config = dict(
    num_hidden_layers=13,
    hidden_size=384,
    num_attention_heads=6,
    num_key_value_heads=2,
    head_dim=64,
    intermediate_size=1536,
    vocab_size=32000,
    hidden_act='silu',
    norm='rmsnorm',
    norm_place='pre',
    norm_eps=1e-06,
    positions='learned',
    qk_norm=False,
    attn_scale=0.125,
    bias='none',
    tie_word_embeddings=False,
    parallel_block=False,
    init='normal',
    init_std_qkv=0.0455,
    init_std_o=0.0455,
    init_std_up=0.0455,
    init_std_down=0.0,
    optimizer='muon_variant',
    learning_rate=0.00599,
    lr_mult_down=1.5,
    beta1=0.95,
    lr_head=0.00438,
    warmup_steps=200,
    schedule='cos',
    final_lr_fraction=0.0,
    batch_tokens=[32768, 65536],
    max_seq_len=768,
    doc_mask=True,
    train_tokens=734100000,
    max_steps=15403,
    dataset='wikipedia_en',
)
Each number is 200 + 20 x the weight over its row's rms, rounded and kept within 0 to 999. Layers, rows and columns count from 0. The size before them is the row's rms in percent of the matrix's.

# layer 3 attention value, 128x384, rms 0.167, rows 3-16, columns 256-383
117,205,191,199,180,204,174,206,171,216,185,186,194,181,208,233,206,188,187,206,199,200,165,173,181,220,159,199,193,187,219,193,220,182,224,208,189,201,194,190,202,195,222,194,192,252,205,206,177,208,209,201,224,209,223,205,192,224,199,175,179,194,218,209,210,193,209,230,213,222,203,206,199,236,222,198,197,195,200,192,201,198,206,185,187,225,206,209,182,212,220,229,201,220,202,231,206,185,200,212,205,162,220,195,142,222,187,195,138,198,184,201,205,185,200,211,185,199,200,205,242,204,201,178,206,184,216,178,199
103,204,174,183,186,223,185,210,204,196,181,166,211,210,222,225,167,199,168,207,203,210,169,224,223,193,213,198,173,171,218,213,180,161,204,231,189,205,215,182,178,208,162,217,173,206,172,212,187,191,201,193,183,220,236,195,209,188,199,176,232,198,199,223,198,217,207,221,196,221,191,212,178,216,200,140,240,196,214,166,159,192,195,193,228,204,185,218,201,194,214,205,188,197,240,230,195,199,233,203,215,156,214,192,189,170,177,208,187,220,166,203,212,225,217,161,218,192,226,170,205,181,171,195,218,185,194,214,180
105,223,225,220,233,167,203,206,203,203,194,222,203,193,207,191,186,196,188,176,214,182,183,223,180,219,177,203,187,206,229,190,189,208,206,227,204,194,198,239,201,206,220,182,204,212,194,201,161,185,206,205,238,212,219,207,214,200,187,205,211,152,207,222,178,198,194,214,185,209,255,212,216,210,214,206,195,254,208,198,182,219,228,179,204,226,216,190,204,175,221,215,181,231,228,177,183,170,204,223,175,187,173,201,191,238,224,224,201,158,180,188,207,182,167,208,234,244,168,233,156,210,215,179,214,203,234,189,205
111,191,202,187,208,206,195,174,204,204,174,190,197,199,194,177,174,201,199,186,189,234,184,185,226,222,205,210,160,177,240,211,167,198,152,210,203,205,183,199,201,196,174,209,242,182,204,182,206,208,226,153,220,200,207,192,259,202,247,166,187,218,161,200,210,229,217,175,196,218,174,214,195,210,179,176,221,196,193,208,177,212,206,166,183,185,194,194,225,219,181,188,177,179,192,252,193,174,197,197,242,235,185,193,202,230,225,187,239,216,180,178,190,220,207,207,267,216,223,199,252,177,182,173,194,209,210,215,202
098,187,209,207,178,197,236,210,184,230,226,185,211,208,205,177,182,224,194,198,202,193,181,223,215,206,189,220,194,180,211,203,181,209,203,211,168,192,184,197,191,176,184,224,176,190,212,214,201,225,219,212,197,221,185,203,206,211,190,216,221,204,209,201,179,196,214,216,213,206,211,214,210,240,178,235,202,235,192,190,232,216,175,216,232,244,222,160,219,192,212,190,168,161,209,231,249,228,165,230,195,224,187,209,214,188,170,203,216,228,189,178,186,207,187,171,207,180,211,205,197,196,199,211,180,243,192,207,224
111,194,191,203,180,200,196,231,236,176,215,201,190,211,215,183,194,203,205,202,195,215,204,206,192,186,190,227,189,215,168,185,203,165,226,220,197,195,219,212,237,218,174,221,230,183,205,203,218,177,201,194,213,243,201,178,204,177,193,180,220,202,186,198,218,154,200,179,215,195,157,185,197,168,175,223,175,205,175,207,186,180,209,171,207,210,191,181,196,251,245,216,220,183,227,214,200,189,245,177,193,202,215,191,221,197,229,210,175,187,194,218,215,193,215,160,208,190,196,184,193,209,159,197,233,198,176,234,218
106,179,196,192,204,189,181,202,212,187,183,179,163,173,176,189,197,190,235,206,214,208,197,214,210,224,199,205,217,176,180,215,194,167,180,198,186,192,201,210,180,188,215,188,204,208,215,195,202,221,184,216,186,183,201,208,227,209,190,195,203,219,187,197,191,222,179,198,208,212,215,230,220,168,216,192,195,190,210,200,196,224,173,226,231,183,173,186,200,230,212,230,214,217,185,192,241,192,195,175,233,209,201,177,242,206,185,216,233,213,232,213,224,198,193,195,210,202,198,175,191,229,139,177,204,202,192,213,202
112,226,205,245,219,168,224,198,196,208,184,207,182,244,213,179,202,205,199,182,205,249,182,194,182,209,205,156,204,200,216,160,204,201,211,197,218,191,217,214,218,194,190,212,190,152,194,188,173,202,172,201,212,172,214,210,217,207,223,225,200,216,179,218,210,190,205,168,202,166,176,194,155,185,231,216,223,194,224,189,202,210,224,207,182,198,222,188,163,203,226,195,195,211,206,175,211,187,194,219,187,209,209,216,241,216,200,165,185,210,212,193,171,185,202,175,195,169,189,162,282,178,197,196,241,178,194,205,197
107,199,193,213,199,217,210,163,202,184,213,196,203,182,201,223,190,199,218,190,241,203,228,204,207,191,182,219,250,221,221,196,218,209,205,212,177,215,204,240,223,236,176,169,170,219,183,225,193,218,208,228,182,206,169,214,209,184,205,196,186,188,187,157,211,204,192,232,187,200,193,189,213,212,208,207,208,221,181,197,203,184,198,196,194,186,179,208,189,191,205,196,194,171,194,198,216,229,222,166,197,223,182,179,208,223,218,216,201,217,211,210,200,190,220,187,206,170,211,207,189,207,218,212,196,195,168,219,183
110,217,214,194,185,172,198,193,178,228,223,219,227,227,213,220,207,195,230,177,210,183,207,228,190,211,181,181,170,212,182,212,185,183,190,210,192,228,177,178,173,182,176,219,190,170,186,201,197,204,192,210,207,199,188,230,188,224,192,217,209,196,228,174,214,205,225,185,235,174,204,210,218,193,224,197,177,179,203,216,191,195,169,210,208,207,195,173,183,226,190,228,184,193,185,185,200,248,172,171,168,199,174,203,245,211,211,222,194,231,207,187,219,225,210,195,151,164,243,198,185,191,160,193,183,215,185,201,203
108,207,172,206,181,228,188,180,220,232,227,204,212,231,188,183,216,197,207,220,196,212,251,200,212,199,213,189,210,195,203,219,216,230,207,175,236,196,215,200,179,215,171,222,186,182,219,210,179,169,140,231,206,171,199,216,147,188,252,201,225,245,202,211,202,189,206,188,217,197,160,172,222,218,172,207,196,207,199,238,221,186,203,226,176,202,173,171,224,210,227,204,211,199,193,192,200,209,180,189,232,199,191,224,208,178,208,186,185,194,204,220,203,190,205,219,195,204,204,183,196,212,153,246,202,235,195,219,197
110,203,215,203,180,195,248,182,214,179,214,159,220,209,207,192,202,222,231,218,214,211,210,227,183,192,206,180,182,198,227,191,213,198,200,214,238,187,211,202,220,217,180,190,186,242,236,196,259,190,198,190,192,214,183,202,163,167,221,189,224,229,217,206,220,203,207,241,210,193,225,187,197,189,195,229,214,185,167,190,207,192,204,172,245,175,185,194,199,196,198,195,167,198,219,194,209,208,193,181,230,221,210,223,244,205,197,173,200,215,231,177,220,223,218,172,185,179,183,202,231,197,176,177,222,211,186,226,208
102,196,182,197,192,209,161,211,200,191,209,208,183,178,210,217,219,203,199,218,174,177,201,228,193,172,177,208,223,228,193,209,247,240,203,176,217,171,191,242,227,163,188,195,200,165,198,204,145,212,238,216,198,180,215,190,228,170,202,212,198,202,162,194,172,206,221,216,193,214,187,200,187,200,185,166,178,204,204,180,212,239,215,225,171,201,194,223,196,181,185,193,199,237,221,223,182,215,205,216,214,180,187,194,208,210,219,192,202,147,221,204,195,200,210,181,200,187,228,159,194,159,232,171,224,193,174,243,213
105,221,179,209,200,226,205,234,207,196,176,191,187,214,213,180,212,189,202,185,214,210,229,210,191,154,197,220,185,213,218,195,208,209,184,195,165,212,232,196,223,238,191,198,208,197,206,216,183,248,203,226,215,154,212,191,207,217,144,208,202,191,216,200,222,193,173,206,165,181,197,208,231,176,191,175,219,189,194,183,192,182,180,212,193,202,249,191,224,228,196,223,187,251,201,193,220,194,203,160,177,206,219,225,191,191,168,181,222,236,194,185,154,197,203,192,176,187,174,224,187,185,178,211,199,230,171,197,172
# layer 3 attention output (transposed), 384x384, rms 0.127, rows 3-16,67-80,131-143, columns 256-383
115,236,210,176,184,202,250,215,166,205,210,209,189,216,180,221,226,193,221,212,226,182,229,198,212,197,169,206,197,179,211,209,168,171,198,226,216,219,182,183,179,189,199,224,206,202,204,178,202,159,188,205,193,218,177,208,216,217,202,226,232,193,176,174,211,181,170,196,173,207,185,192,163,163,233,234,220,193,185,203,228,206,190,228,198,181,216,224,187,208,195,175,187,176,212,211,204,184,167,188,179,229,181,188,200,204,220,235,196,228,247,196,197,205,217,176,178,213,196,183,182,174,183,175,237,203,220,202,219
105,176,253,199,189,195,216,248,229,225,216,218,224,177,202,202,213,203,184,149,193,193,230,212,178,231,201,198,208,207,213,203,202,194,156,177,209,202,173,178,195,183,206,199,189,192,225,186,185,199,197,184,227,205,220,189,191,236,212,236,197,171,197,195,215,202,192,210,199,186,176,219,211,174,196,210,225,152,201,219,218,193,200,205,178,209,187,178,201,207,220,190,225,210,203,185,187,196,169,186,157,262,199,186,185,209,228,180,214,188,213,171,205,154,193,194,171,215,177,202,209,191,235,161,205,223,174,198,217
097,181,160,179,207,228,221,192,211,181,164,205,170,174,211,196,196,189,211,206,199,163,211,203,198,188,213,231,218,194,197,190,181,217,171,187,198,166,192,181,196,194,188,228,172,205,189,195,248,200,208,207,178,164,201,224,171,223,168,213,194,207,229,208,198,193,234,189,199,199,191,192,211,202,182,194,192,195,190,208,194,180,218,194,193,194,210,203,165,172,201,190,211,185,200,211,218,219,182,189,241,231,208,195,192,214,199,204,194,210,227,198,167,241,225,212,233,175,199,183,246,176,188,230,242,206,152,193,166
111,209,212,217,238,214,176,203,183,167,186,239,200,200,187,224,193,210,190,172,196,173,215,201,186,196,190,159,226,211,198,199,196,182,199,192,217,180,206,199,185,204,215,168,186,191,192,185,150,178,232,198,225,214,225,192,189,198,191,211,174,196,197,192,172,189,200,236,242,140,198,180,221,222,197,203,191,221,197,187,203,208,205,175,192,190,192,242,199,211,201,225,178,222,197,152,176,195,185,193,220,211,236,216,205,169,183,182,223,179,183,208,206,187,192,201,179,235,196,193,217,210,206,195,191,189,164,171,209
096,208,216,200,216,169,186,175,232,210,210,213,181,207,227,213,185,220,222,222,171,189,225,162,211,200,183,172,216,203,209,195,184,172,176,185,212,185,239,173,228,185,169,167,197,181,210,183,186,202,222,181,198,216,200,197,196,177,196,211,211,209,199,208,216,207,209,229,212,206,200,201,209,218,216,211,184,200,178,194,222,165,210,199,200,179,171,198,209,206,224,196,218,187,180,209,182,180,172,210,197,239,180,236,182,212,179,212,184,192,231,226,216,192,207,164,200,245,214,186,185,218,221,192,198,210,205,219,249
111,210,181,212,187,205,182,182,182,208,198,175,196,228,170,198,203,214,222,195,218,182,226,196,212,181,201,191,202,210,190,239,209,208,217,179,182,190,198,180,217,202,186,193,202,217,210,220,226,198,193,182,164,180,220,204,213,229,204,212,176,156,213,216,213,235,176,214,200,242,195,194,205,237,184,214,199,182,216,175,186,205,224,211,178,158,231,194,206,218,133,177,197,240,186,164,192,203,181,213,190,188,197,193,193,184,206,193,207,181,180,190,232,228,243,200,202,200,193,199,189,206,236,187,200,215,198,193,219
110,194,202,197,176,188,177,195,183,232,205,218,211,203,205,228,187,199,192,207,207,161,235,183,188,213,234,206,221,209,211,183,222,247,215,197,207,197,190,192,223,170,187,212,215,187,188,247,188,176,214,205,189,190,219,198,152,170,204,207,189,178,222,172,228,197,250,187,220,193,190,170,196,203,196,239,207,197,204,207,208,220,193,178,195,197,194,231,186,182,190,192,215,208,190,185,187,230,239,203,176,208,196,180,226,180,200,193,174,225,202,209,216,192,212,193,225,193,198,224,222,197,239,196,205,158,187,182,177
101,218,201,199,193,200,212,207,206,189,188,213,213,182,211,163,196,216,228,208,194,185,211,197,192,185,179,203,184,194,206,217,191,192,170,198,214,210,199,190,184,179,198,191,169,190,220,188,243,224,170,231,190,223,213,165,174,217,181,195,225,194,197,227,145,214,160,165,206,183,163,181,207,200,209,189,228,174,202,204,196,185,167,189,206,228,160,197,176,187,201,192,206,198,191,210,191,187,218,192,180,197,210,219,218,240,174,181,190,197,214,217,246,215,173,202,174,210,237,196,191,195,190,196,184,231,213,202,199
100,213,209,204,211,197,221,214,189,226,203,164,202,176,203,207,211,215,215,208,197,195,238,230,185,191,214,230,228,227,178,221,173,202,228,227,210,176,199,214,198,200,177,176,209,176,216,215,200,210,185,199,139,182,196,178,191,217,187,187,227,198,228,213,213,202,218,203,169,195,186,209,241,222,191,209,205,212,210,187,188,196,227,212,190,197,213,183,174,210,160,186,216,211,164,195,166,191,205,227,216,172,187,200,222,179,187,225,203,161,217,232,200,218,193,218,172,233,228,216,178,186,156,220,204,180,175,194,194
105,185,202,225,227,216,212,221,201,172,200,203,217,153,210,185,193,218,186,230,207,191,178,208,192,194,170,205,204,199,181,211,185,177,213,183,222,239,186,193,183,184,180,190,220,234,176,210,196,201,196,231,192,202,201,215,211,195,193,186,193,223,180,218,195,173,180,233,183,206,210,193,171,205,196,209,205,177,200,199,204,189,185,198,224,201,186,230,212,197,209,169,232,217,207,210,154,182,204,170,253,213,192,227,225,185,174,216,222,211,197,196,191,186,190,211,198,205,222,179,218,209,203,204,195,181,171,158,174
111,187,165,205,195,208,192,196,194,166,184,196,218,182,182,177,210,208,210,220,191,216,213,179,175,234,186,220,166,218,203,204,239,214,245,208,173,187,154,180,244,181,200,221,174,170,233,208,189,224,184,190,190,196,207,196,214,203,188,191,190,154,197,213,174,189,172,214,211,228,197,222,197,207,191,216,186,176,193,169,180,197,203,187,200,186,161,183,207,232,216,189,211,190,228,191,217,191,230,192,195,186,181,165,211,181,196,219,211,173,197,182,187,177,210,134,212,201,202,225,209,220,232,239,190,220,193,223,198
108,186,199,206,195,213,207,214,223,244,191,170,223,238,218,207,185,201,183,205,228,205,219,183,166,200,237,223,222,202,175,202,200,214,218,202,221,227,199,183,204,189,215,211,242,213,189,220,184,211,199,192,176,214,189,195,201,193,231,194,190,232,218,237,213,181,220,190,198,177,203,233,187,215,204,171,198,194,191,205,198,205,202,219,149,222,166,212,171,195,195,217,201,221,152,202,235,225,219,203,161,211,175,250,176,188,225,244,209,198,187,196,200,174,176,194,240,220,242,204,184,179,208,230,221,163,237,205,203
099,155,194,196,187,153,201,183,204,235,219,169,210,188,212,180,222,201,193,184,213,211,194,182,208,200,195,164,187,185,198,222,185,218,201,205,187,214,210,197,161,200,202,204,173,193,230,206,250,208,227,210,228,174,218,193,196,215,182,179,219,215,193,223,187,151,205,172,194,219,219,196,216,230,205,188,188,191,215,241,202,188,197,161,212,216,193,195,189,191,237,184,194,182,183,206,199,215,217,222,198,196,190,199,180,200,232,210,221,192,220,185,209,213,171,165,178,212,181,196,238,221,178,194,198,215,177,206,185
103,205,224,197,226,180,134,159,188,162,205,216,205,206,176,212,197,198,189,167,222,187,163,172,218,194,187,196,186,189,206,208,207,198,176,205,228,202,200,201,219,203,191,201,184,203,215,174,241,191,192,240,201,191,154,219,198,207,207,187,230,220,195,217,196,226,210,208,211,187,233,185,180,181,217,192,198,163,221,219,215,208,195,232,188,200,205,229,200,167,196,185,187,178,142,191,176,209,220,215,224,165,187,208,227,209,212,159,180,140,186,218,220,190,213,242,252,173,201,195,206,233,214,173,187,179,206,193,245
101,210,226,243,211,209,213,250,211,222,176,206,167,202,207,213,195,188,234,195,250,231,224,201,222,187,212,209,197,174,205,202,156,190,202,230,194,175,229,211,169,229,168,189,163,222,183,195,204,197,163,195,206,193,200,251,188,204,208,188,217,219,219,187,222,167,194,215,177,181,193,197,163,182,181,217,202,246,205,184,214,217,218,215,216,185,196,199,224,173,191,176,199,186,218,194,199,192,178,212,189,218,160,202,190,229,207,225,189,232,219,209,170,239,176,191,220,181,190,230,204,195,172,213,206,206,161,199,209
094,207,224,181,202,219,216,188,177,190,192,195,189,194,168,223,186,189,202,193,212,206,198,171,210,208,182,163,175,200,200,170,189,178,179,207,203,213,190,196,208,184,219,196,237,215,223,178,208,191,219,199,157,207,196,183,195,204,189,197,153,239,208,208,203,211,166,177,197,162,257,185,191,184,171,202,181,170,174,199,179,181,189,201,193,210,209,236,191,186,182,191,227,208,215,183,189,215,186,194,199,255,224,185,182,175,193,194,192,202,220,184,185,186,191,192,183,198,178,180,242,238,223,199,201,209,180,206,215
093,182,200,210,166,189,220,198,224,229,195,189,217,164,248,208,200,210,228,206,189,209,216,168,198,192,198,201,219,168,164,204,213,201,162,181,216,214,209,190,184,224,218,191,201,188,174,171,229,199,159,183,199,186,208,235,261,180,205,201,209,221,198,185,176,216,212,208,193,198,215,177,204,196,197,209,209,178,218,206,188,189,167,203,224,189,187,175,207,150,205,207,210,172,221,218,191,199,241,178,225,194,196,190,208,201,203,203,196,211,164,222,204,221,185,226,176,194,195,184,186,185,161,196,194,224,194,202,213
105,210,198,204,216,199,192,172,187,195,221,239,201,212,198,210,204,178,182,213,191,205,221,198,220,192,203,203,204,219,200,165,200,221,194,185,204,163,182,204,178,224,212,223,185,197,184,199,191,162,221,202,168,229,196,188,202,193,200,176,213,185,210,201,207,193,202,215,206,223,185,204,218,154,194,187,186,181,179,208,217,203,219,168,206,213,217,191,215,166,206,216,200,230,209,200,182,186,225,204,163,165,189,193,209,204,187,182,209,161,190,198,208,211,195,225,153,200,173,217,213,245,184,206,170,202,192,222,210
088,244,206,222,202,222,206,197,192,151,176,183,221,187,183,176,230,179,189,211,207,228,187,199,185,226,192,199,207,212,202,226,213,164,184,177,209,178,210,216,207,210,224,194,186,209,190,193,225,219,177,215,227,181,193,206,236,203,183,196,207,216,191,243,207,148,210,201,205,190,183,216,197,200,205,184,207,182,226,199,207,209,214,217,189,172,210,241,223,183,256,190,181,179,232,179,202,175,181,199,190,156,243,190,201,196,207,219,207,191,200,162,211,183,159,216,205,197,200,172,205,185,212,183,208,192,194,193,198
103,203,183,212,207,216,182,161,176,177,182,229,211,231,218,217,206,221,209,185,208,229,202,192,185,206,200,176,204,219,228,221,194,198,196,193,225,192,178,191,193,204,176,196,186,222,179,204,207,195,210,188,176,189,168,198,209,202,240,161,204,186,216,185,219,244,197,218,218,224,201,202,236,197,191,166,203,215,195,192,211,195,205,200,173,196,194,148,235,154,175,185,186,224,185,189,205,189,208,214,193,200,197,169,224,221,204,199,204,209,193,218,209,164,196,191,191,204,196,211,239,235,212,193,183,197,184,222,226
096,199,214,166,186,151,212,218,210,184,223,164,204,206,209,203,168,236,195,188,202,186,209,201,185,203,181,183,209,223,204,177,224,198,177,197,182,226,216,205,214,230,224,197,204,205,180,208,179,222,225,175,232,197,167,196,218,213,219,195,214,196,210,219,179,185,176,200,198,204,203,220,209,213,177,225,221,228,203,172,205,192,204,182,178,228,204,208,185,186,196,170,157,202,221,194,213,191,189,225,208,208,221,216,200,205,225,159,194,214,175,229,189,189,215,218,192,219,155,206,200,194,184,194,196,193,223,218,200
102,191,222,209,199,218,181,198,215,230,163,208,243,196,206,192,192,176,162,204,200,178,179,208,198,230,184,222,200,210,228,205,189,204,180,200,205,222,210,189,229,207,199,189,191,178,181,203,223,221,216,193,194,204,179,165,210,191,199,194,208,171,163,250,191,193,169,201,212,201,226,211,200,205,203,191,207,193,207,200,187,204,206,192,192,216,190,197,208,126,195,226,229,206,214,201,188,234,226,198,235,191,239,215,240,210,184,202,221,152,197,208,226,217,208,184,212,155,223,211,214,231,210,223,195,234,172,209,201
094,205,175,153,180,186,207,218,195,191,178,243,194,188,196,160,231,173,223,178,203,196,192,192,211,211,152,222,200,183,196,192,215,179,218,201,206,235,218,227,128,186,213,191,153,227,183,205,222,192,186,182,207,180,165,211,190,219,218,191,200,221,176,182,237,236,194,194,229,191,209,192,178,210,211,209,173,220,231,162,223,212,184,225,232,198,187,201,230,228,203,175,166,189,195,198,191,181,201,203,187,204,200,177,203,232,170,202,202,201,196,185,189,215,204,201,188,196,176,181,191,208,213,228,182,201,142,187,170
095,185,207,183,158,200,198,208,208,206,212,208,206,250,190,185,210,180,210,193,206,188,170,201,158,214,162,164,215,175,231,198,206,207,166,199,203,223,204,222,215,233,227,194,184,197,188,207,196,208,223,166,230,170,160,176,163,169,208,234,178,179,184,173,208,189,198,176,202,234,217,185,185,201,172,200,203,177,210,202,189,183,205,210,191,236,208,216,206,144,199,194,193,220,184,166,210,215,176,200,205,231,207,224,185,176,172,197,222,179,198,230,221,218,217,200,194,192,208,229,167,200,247,200,198,182,202,197,197
087,228,196,209,208,194,190,192,162,204,228,186,175,192,208,203,210,187,205,195,226,191,199,215,225,207,183,205,162,200,222,197,181,187,238,229,213,222,210,236,208,208,208,205,191,175,189,217,166,223,203,177,171,187,227,195,203,190,184,190,174,219,195,205,201,164,196,189,165,207,202,223,237,200,187,172,232,192,217,177,203,185,230,192,204,206,196,189,186,228,185,213,205,208,171,165,217,226,182,226,219,163,228,195,220,202,205,183,212,185,204,192,211,230,177,233,225,198,197,194,204,220,240,212,192,211,260,223,211
113,141,204,158,186,197,216,194,182,209,201,200,228,198,193,226,213,207,226,179,218,213,170,201,227,201,152,203,191,208,216,193,234,200,195,209,184,220,195,197,212,190,199,229,173,187,200,209,227,174,202,165,179,223,234,172,234,216,167,191,233,186,208,196,184,258,161,194,246,242,186,238,245,218,202,202,162,182,205,194,206,188,225,216,208,179,210,201,216,221,190,180,204,204,182,197,192,151,176,178,193,221,197,174,191,179,204,203,179,193,193,209,192,167,205,183,185,171,187,149,167,210,186,203,199,233,187,211,205
099,196,202,228,196,219,188,187,222,213,186,208,190,209,212,191,209,185,242,209,173,196,211,173,193,192,217,165,224,240,201,186,204,201,208,191,224,262,217,195,162,208,190,191,196,208,195,221,252,233,172,188,234,191,211,169,201,185,219,183,235,197,199,209,233,189,230,209,220,177,210,203,198,196,212,202,211,196,175,204,181,209,191,176,206,184,196,221,182,164,190,190,201,232,177,207,186,246,178,214,189,221,198,209,208,186,191,190,197,220,183,198,236,197,200,171,233,221,232,259,202,232,181,172,212,183,237,181,198
096,187,196,203,199,237,179,166,200,189,247,204,163,220,199,195,164,226,211,190,187,210,198,201,209,190,181,198,197,175,205,167,189,202,193,148,200,254,208,207,212,191,213,212,219,207,194,229,204,201,211,199,233,203,186,177,189,175,220,199,189,221,215,200,196,203,221,185,225,206,183,180,181,213,202,204,226,215,190,188,180,180,181,182,148,195,223,197,208,194,220,236,179,207,191,162,219,168,218,200,176,182,186,193,214,191,160,207,189,187,211,170,207,194,193,196,187,215,193,159,224,206,205,152,151,187,194,199,222
095,189,216,139,191,190,221,193,186,184,205,178,175,191,226,184,226,205,189,207,185,214,198,239,174,202,226,210,189,220,173,189,216,205,181,177,200,189,199,198,217,210,181,180,217,232,196,188,236,165,182,161,192,188,198,219,222,194,190,221,199,208,207,225,198,178,195,212,208,149,214,176,193,219,183,182,209,202,197,219,185,191,225,214,222,153,214,186,223,227,185,178,185,209,179,208,181,162,224,189,212,199,219,201,205,195,241,231,211,204,208,191,200,228,212,195,171,201,200,180,182,213,187,181,237,203,225,221,226
088,198,185,204,204,206,189,196,185,207,196,212,155,187,205,179,170,187,173,183,210,194,188,181,190,221,194,230,251,210,178,220,199,191,192,230,200,206,144,231,199,169,217,230,188,213,207,190,177,219,187,187,220,205,195,157,201,208,216,194,236,194,176,195,212,196,192,204,217,166,174,202,243,196,214,167,193,183,193,206,202,221,246,190,197,203,172,215,185,200,215,206,200,190,183,209,186,200,154,206,211,208,202,223,210,226,202,222,201,206,174,224,206,165,164,233,197,222,211,209,183,222,207,174,218,197,237,229,213
097,218,212,193,197,252,207,234,202,171,179,173,214,176,176,187,186,190,207,234,196,223,178,219,218,163,246,199,197,213,170,205,199,190,192,176,211,190,195,186,188,195,160,204,154,199,211,189,208,196,188,261,199,205,178,205,182,213,185,206,198,203,178,220,245,173,184,221,201,197,168,208,194,191,213,211,189,189,182,206,196,197,177,228,185,193,182,217,222,199,191,190,220,189,198,257,178,217,171,205,197,201,197,206,192,172,177,193,199,213,228,170,207,200,200,191,156,196,214,165,209,172,224,217,214,205,243,211,220
097,210,176,201,150,212,200,249,182,182,215,181,191,179,218,204,203,205,204,188,198,184,230,217,172,187,231,225,203,168,191,182,178,203,277,186,204,201,207,214,190,201,158,230,218,205,191,202,214,210,192,198,184,155,216,210,199,208,212,245,193,208,195,179,228,185,188,180,177,205,215,207,231,181,187,214,202,173,184,208,151,165,226,212,214,217,212,208,205,196,172,206,233,193,179,158,194,205,192,198,193,196,229,158,193,173,196,189,172,218,227,198,168,174,192,251,165,214,191,176,176,177,226,193,152,200,187,183,217
100,214,194,178,193,207,192,209,184,195,172,228,223,199,201,231,204,227,204,194,208,191,203,199,205,187,211,199,169,219,205,165,215,206,235,233,198,179,176,161,179,237,186,210,214,198,191,181,204,162,207,186,190,188,174,194,197,218,192,190,227,206,195,231,250,204,206,205,176,195,227,201,216,192,203,183,230,206,198,178,198,195,231,234,193,150,186,176,163,189,190,210,237,221,183,178,202,218,215,162,198,186,190,178,193,169,202,160,215,182,186,187,211,234,205,222,201,195,204,198,210,224,197,206,195,191,212,190,177
091,238,224,211,198,215,219,204,200,222,207,172,214,191,191,192,188,215,176,197,219,190,170,177,230,208,186,242,180,225,209,187,212,205,213,180,196,245,204,212,184,163,216,212,183,179,196,211,181,233,168,198,174,186,211,172,233,224,212,205,208,191,190,200,193,208,228,226,241,224,200,195,215,204,223,202,184,206,204,197,214,203,182,233,211,239,184,239,235,212,191,210,176,206,201,212,190,214,185,208,206,219,202,236,207,194,169,222,201,199,181,235,149,190,218,210,223,195,187,153,218,204,242,237,196,210,196,198,165
099,217,165,183,212,189,229,178,194,223,199,201,185,225,184,180,225,211,206,185,221,192,193,194,199,198,193,195,193,227,210,186,204,230,200,214,183,166,198,216,227,172,185,194,203,195,218,197,193,212,213,180,233,267,200,187,164,203,215,204,195,196,213,168,184,222,232,193,219,185,202,181,202,167,192,177,196,196,199,214,231,173,194,187,204,215,195,236,199,186,201,194,234,202,210,202,160,207,190,178,192,239,226,214,153,206,213,198,210,140,192,181,208,206,208,248,176,210,204,189,225,201,223,217,199,192,184,192,186
102,152,212,173,209,197,179,198,209,189,200,194,203,168,206,216,208,194,207,201,161,167,172,186,183,219,190,231,224,190,228,219,226,196,194,190,207,199,206,188,166,208,179,205,187,204,200,138,192,207,181,198,212,184,197,202,176,190,211,185,193,171,218,205,193,213,236,196,187,189,244,210,213,196,211,231,156,199,192,210,227,196,176,190,189,197,190,183,188,189,152,189,188,177,197,178,215,234,219,182,204,197,187,191,188,166,184,186,185,180,183,169,215,189,203,185,209,178,175,239,206,174,206,179,198,203,215,176,202
101,197,193,183,190,175,207,170,199,197,211,192,191,226,216,200,208,215,161,224,189,202,205,190,221,205,254,164,183,183,184,218,183,199,223,190,199,199,179,206,203,215,232,216,195,155,213,185,165,176,244,203,219,211,232,198,195,207,220,197,215,208,218,238,207,182,183,198,191,248,181,210,179,207,208,189,208,202,219,224,194,223,186,202,198,167,233,207,188,175,197,238,175,229,222,188,212,196,213,225,246,194,236,228,181,140,196,187,238,202,199,197,211,193,236,223,197,203,216,224,234,214,158,180,177,190,189,217,251
098,182,212,213,237,188,201,186,212,198,200,198,200,230,195,177,167,212,175,193,183,172,201,190,211,198,220,205,210,217,203,208,215,218,172,189,191,168,195,202,196,208,214,188,176,194,200,188,188,161,193,186,205,206,173,215,186,216,223,176,188,203,192,220,188,209,187,193,186,233,205,213,194,197,205,170,209,193,186,192,234,220,182,180,188,163,185,206,191,226,222,199,174,205,196,201,215,190,198,161,239,209,198,248,202,206,176,212,173,185,198,180,194,159,180,264,213,251,233,163,202,199,221,213,210,220,188,206,175
102,201,200,213,184,196,187,166,194,181,190,193,195,198,202,199,156,223,165,173,196,219,188,191,194,222,231,242,220,213,173,200,209,203,151,239,152,163,219,198,210,208,217,169,201,225,215,222,211,202,240,170,179,211,209,186,194,229,176,193,197,180,215,231,197,245,201,194,232,189,208,238,197,178,210,199,177,211,231,147,236,221,197,186,206,180,185,188,222,184,180,221,190,204,173,214,210,229,226,188,184,198,204,177,185,194,173,199,231,217,172,220,156,168,173,207,202,168,207,194,214,208,189,180,207,160,205,193,185
098,230,193,223,217,179,172,194,211,195,200,213,181,208,198,213,186,196,188,177,199,189,225,195,175,209,184,198,196,197,193,175,180,206,192,190,159,214,180,220,173,198,206,201,221,203,220,153,197,200,207,214,181,212,199,194,207,223,224,211,181,210,215,174,175,245,183,167,177,171,213,236,189,185,186,239,227,199,229,168,208,208,184,206,159,245,206,183,202,233,189,232,211,178,214,239,181,203,219,220,184,202,225,195,212,216,175,232,197,176,202,180,172,198,189,211,203,217,203,200,213,217,218,187,194,166,226,167,176
098,199,161,203,216,199,194,194,209,200,195,200,240,243,176,191,193,206,177,216,200,199,202,196,196,188,229,202,165,205,192,170,203,200,207,214,187,199,216,208,177,246,200,211,189,221,191,208,221,203,182,199,203,201,179,206,198,202,186,224,213,190,187,199,190,212,185,197,210,173,201,234,183,214,216,232,197,252,203,199,214,144,205,219,208,196,190,190,172,209,185,199,226,209,216,193,199,189,205,160,195,212,230,184,236,217,194,209,193,228,173,191,211,168,210,191,176,234,200,239,158,209,176,208,214,172,194,188,189